From a checkpoint of a small transformer trained on Wikipedia.
Size: 11 layers, width 768, 12 heads of 64, MLP 3072 quick GELU, vocabulary 8192, 84.2M parameters.
Architecture: RMSNorm before each block, no biases in attention or MLP, tied embeddings.
Each number is 500 + 50 x the weight over the matrix's rms, rounded and kept within 0 to 999. Layers, rows and columns count from 0. Numbers have three digits each.

# layer 7 attention key, 768x768, rms 0.0701, rows 36-50, columns 192-383
490620497458514475411546589386463543527452485532474456576551542445635602519634538610433508562421539415492535505503466487436470440526430489453497497517465421515541567512563515426487526408533443465543534495506498506453486491521478445586571414630536425520519493424467483555458504536386485566480432451490524499555489419531390427556504402473440483496429483531496552419521546404482473456485519491538439408459476455471497468517395420471556543476581611464579526544457509504467470600581570599451484527348419478564458519516573551529573480567554465626438469539450506512554386509607504494
606482576520461495536590613497477441462499458414401446525486467447521463439498505431512588605536521552528430522517426576486478538421534509509635406492459413505553382485526576494524414330510563538589567460474506467460434537483547680430534558487509447541478317530513471477501536522447522434542479506510490567409442541472520446484556406470523544423500489509507554526550603521537479444442471574486487617503511648547555455419476410519482534539401440515560479511625425442514411473510476423480496486543571511559449502521453531477604421487493445558479546538511448511448535543488463594
425527431579614560488521502562471516440604533454462436513531571566486468477510453585518461515515369466491525569566497528442400499437449600471495520492570531512475511511446484576536520564494471511579370392442547428510475444483427525383555529502455373554583471493479586517510527587524524548424501478446468474504479550480531481507487553510491468499558474479453478417507528492530488532525542541478492505542431518516507512609441396440496529492463559443408477523434528549499440461489480424504450475462469487511494439457517583611467505484549488517587528583532598518484350516484443460
499466532583535476441523540560442448611534528527341523583433478586554582573511497442500430491619500470481473441516453446564609557520476554468454624504550450544409491544481490442414515445537458532478519496584458433563492479514477503554469498476533466569582534503460447478556483470590589493529477637464594577410458503455548534611487481458563440398529496429543562468424522499445434591481483478492440585448522551537483444523505546509497413598465474438486439591635482369570549561501394442557570564555524589558467459539552489518590474428486539467497636490530549527445527508404501532
684450533494550544510454545481504390486564511501558405560513529506469481504536497495481480578523473443620467480530566466464560466572468531405401476531555438519431592490581532494495495464522475510410539567451456513533422499613441491479610461542568414501478506445446584520513418484405387555564497486538508464492474495533398436483484483398543506484470508493413506555458461506467530576467456465498442518484477553455525469489483516435460552547397397554555473510557566490455510466609595547519518400556487503421421493555508482674548487518461584509533555551530542449410478552485516474
550543440484483477512489585366511468611477296415556522524486435597525534401594573534463510503422537480453582454571496618538556558508605528519548554604472540471452562549376510509458517522487464536584529538492574496487491389431528432497413618517625464578463491525576547553570466439481511425580427521463599441476523514513430398642578480580505499569512523478493696509559433624512505469530585525523494526477562525486547557541477523426488458488491496564527517541439503430545464529526595533483468500462546401591408544386501527488564455435488497491541380561489488434514473570426447458
449506574489482535471444462483446543618608522512458493512429490505510536509418472602471522602483634493484451458553425520556522515509569508453547512457519594506588416520506493527463495561518572472473508592446481459431457548505482513358397451541497414516400569550519433542540561594611502462487578377445538573576573645382447434462462481487451606637545486504593476508468546503544517418415490506527575444467484561546507450480504530567418447553452549545557478519542479494513415512572556529438419451511536398510505512444532414442526507533503545583442377555520541500420533561470459515
524567561453599444496503566588475556537552494491485505392426561558469549534493439478429515563534494389498556529454483458619420473623471454422555456556476491499401453503508481548496549659353363574493531416486513476479554464486456502477390562544477466441420538479476472393349415567506520473484569395540511555480433535479527506606528462326510419514602426463519541486527450565435443535414517426518466471622536463533501494446473573456468363459586482534476451527581548535339536529634570518380450500485467578494588414437448550469596541382417435520555447473403520506488519424609534507
420507502455393429538529584531577534442517428391610509554458453600454454577590511483473397584623546461532451500417597417559526512520457575496552433519498489550535554507428497623503456500567529407453460561559509578488510448615548395495480472394566570471451529392538428463556478461621392425455476571459530455565444411539476463423466596426475473551503436482531587505473458450492504492572468585493466638659512585538584415439493431544540569441560563477449459441516553656561585437488468508412455520434574422482584601511507487518437528529485626505540561564528640409513593541456486476
536462468458536594552586554410437479473513538581468599499479427387414574473460470613472421496512583492494476507381558533436487508430484565457438604589460387530540447492552524585521631424483520489462563505516469524393487459456445559476557426442565549449478509443480508508496476569508367384484615601495446543556467527584459434526442429578409604418571549499524476469606498535435493574586506473538425544422556487423485491575631584415540513504548505458351578542594505460537434529468459541430512430539330545641573543437565445436565465533481550510421563472600474464502459539438424452
504499434476418561455642500510544551441639646512481594485516501525712508627493594481386657392503501420546428525429577411545471505515531552531519527540547421498587442458541511362425533494509537470494565478594567462444573489643578577591488579574374449403541496466447561595358508422511558401529536398417583545363473583400483419418491509534448482488499379507513491491535518496577549564528530475546479489470446510485459391448450472469573361486531519514628516627524572489550459528476545426565596471651522499482483476451529604403587545485520564452517582478479500449455481521512412497
523423555388422508513548502531508510456412568414454453501480494555487470569465514529532435553507465424595520605531466458515501465510570557451564535447510587492467448418492430538579469506488495511496481453433518505378501479498524410550400406551421443515483405509470499478550570475467559435451488509451494502468505567504424588511457592646450625549534423484460364605495486517520501569498434425547419431551538465610457477517465434326443458535328554377434634550478459515439556446492353474526621524411493485587569545471552500577453443487551596532626577606399602600487432506393569547
523504407471370532476505525525487426483430533557414463432445461356451558462552507515550530387526508503511468568537508497576473545503557558596471544419438486488530594552478498473445555475518457447455437463540498414452481515560544512519481504548488564533376495479564525364470526379531372511513477563588505591466428397560423573523462588592438590473430430569482542532430499397518420513544572457552470520560517458513412498486501460689455504498583514422518495493536388496517439608491447506458485439617537514513582484419592438512555546474474428564579520491514462444569463447585487496
534601526486466580521423469537509477428505372528478464503524586473464498485536538489519545443481502376519494529494450476504491538576457590521478547508500567534364498503459525471491391486541532589513505503657441433529477531512545470472428452514535499425402505586582472611566525531532569420552447449487497425456504503462528577500519526462452478509442467555432519495629501533470532640533342573501402541456556503528558539569610504453542445495474513503500463593529439501435476515557438617551485548527515409529551616529593519466464468509560570480446415486529545510540618450592524498
476465461445462526486419557455479583551464486480484514434430521525552571522542427449457499489613522582581436504474517458385496492531558517458529497508485540421587510536565448490497513533464476484463438534477541546526512585624583497568513496541530445589511496516596559541562541428436542510557432526477481484462445501517538566433484530579518477480554474489451510384460616386568449418502431518532546535524491571402497429560536532385577504517434558473425492452525422553522647432437435579528419476448543561426521569567471409592532607412579616501424479612606539581524489418474484442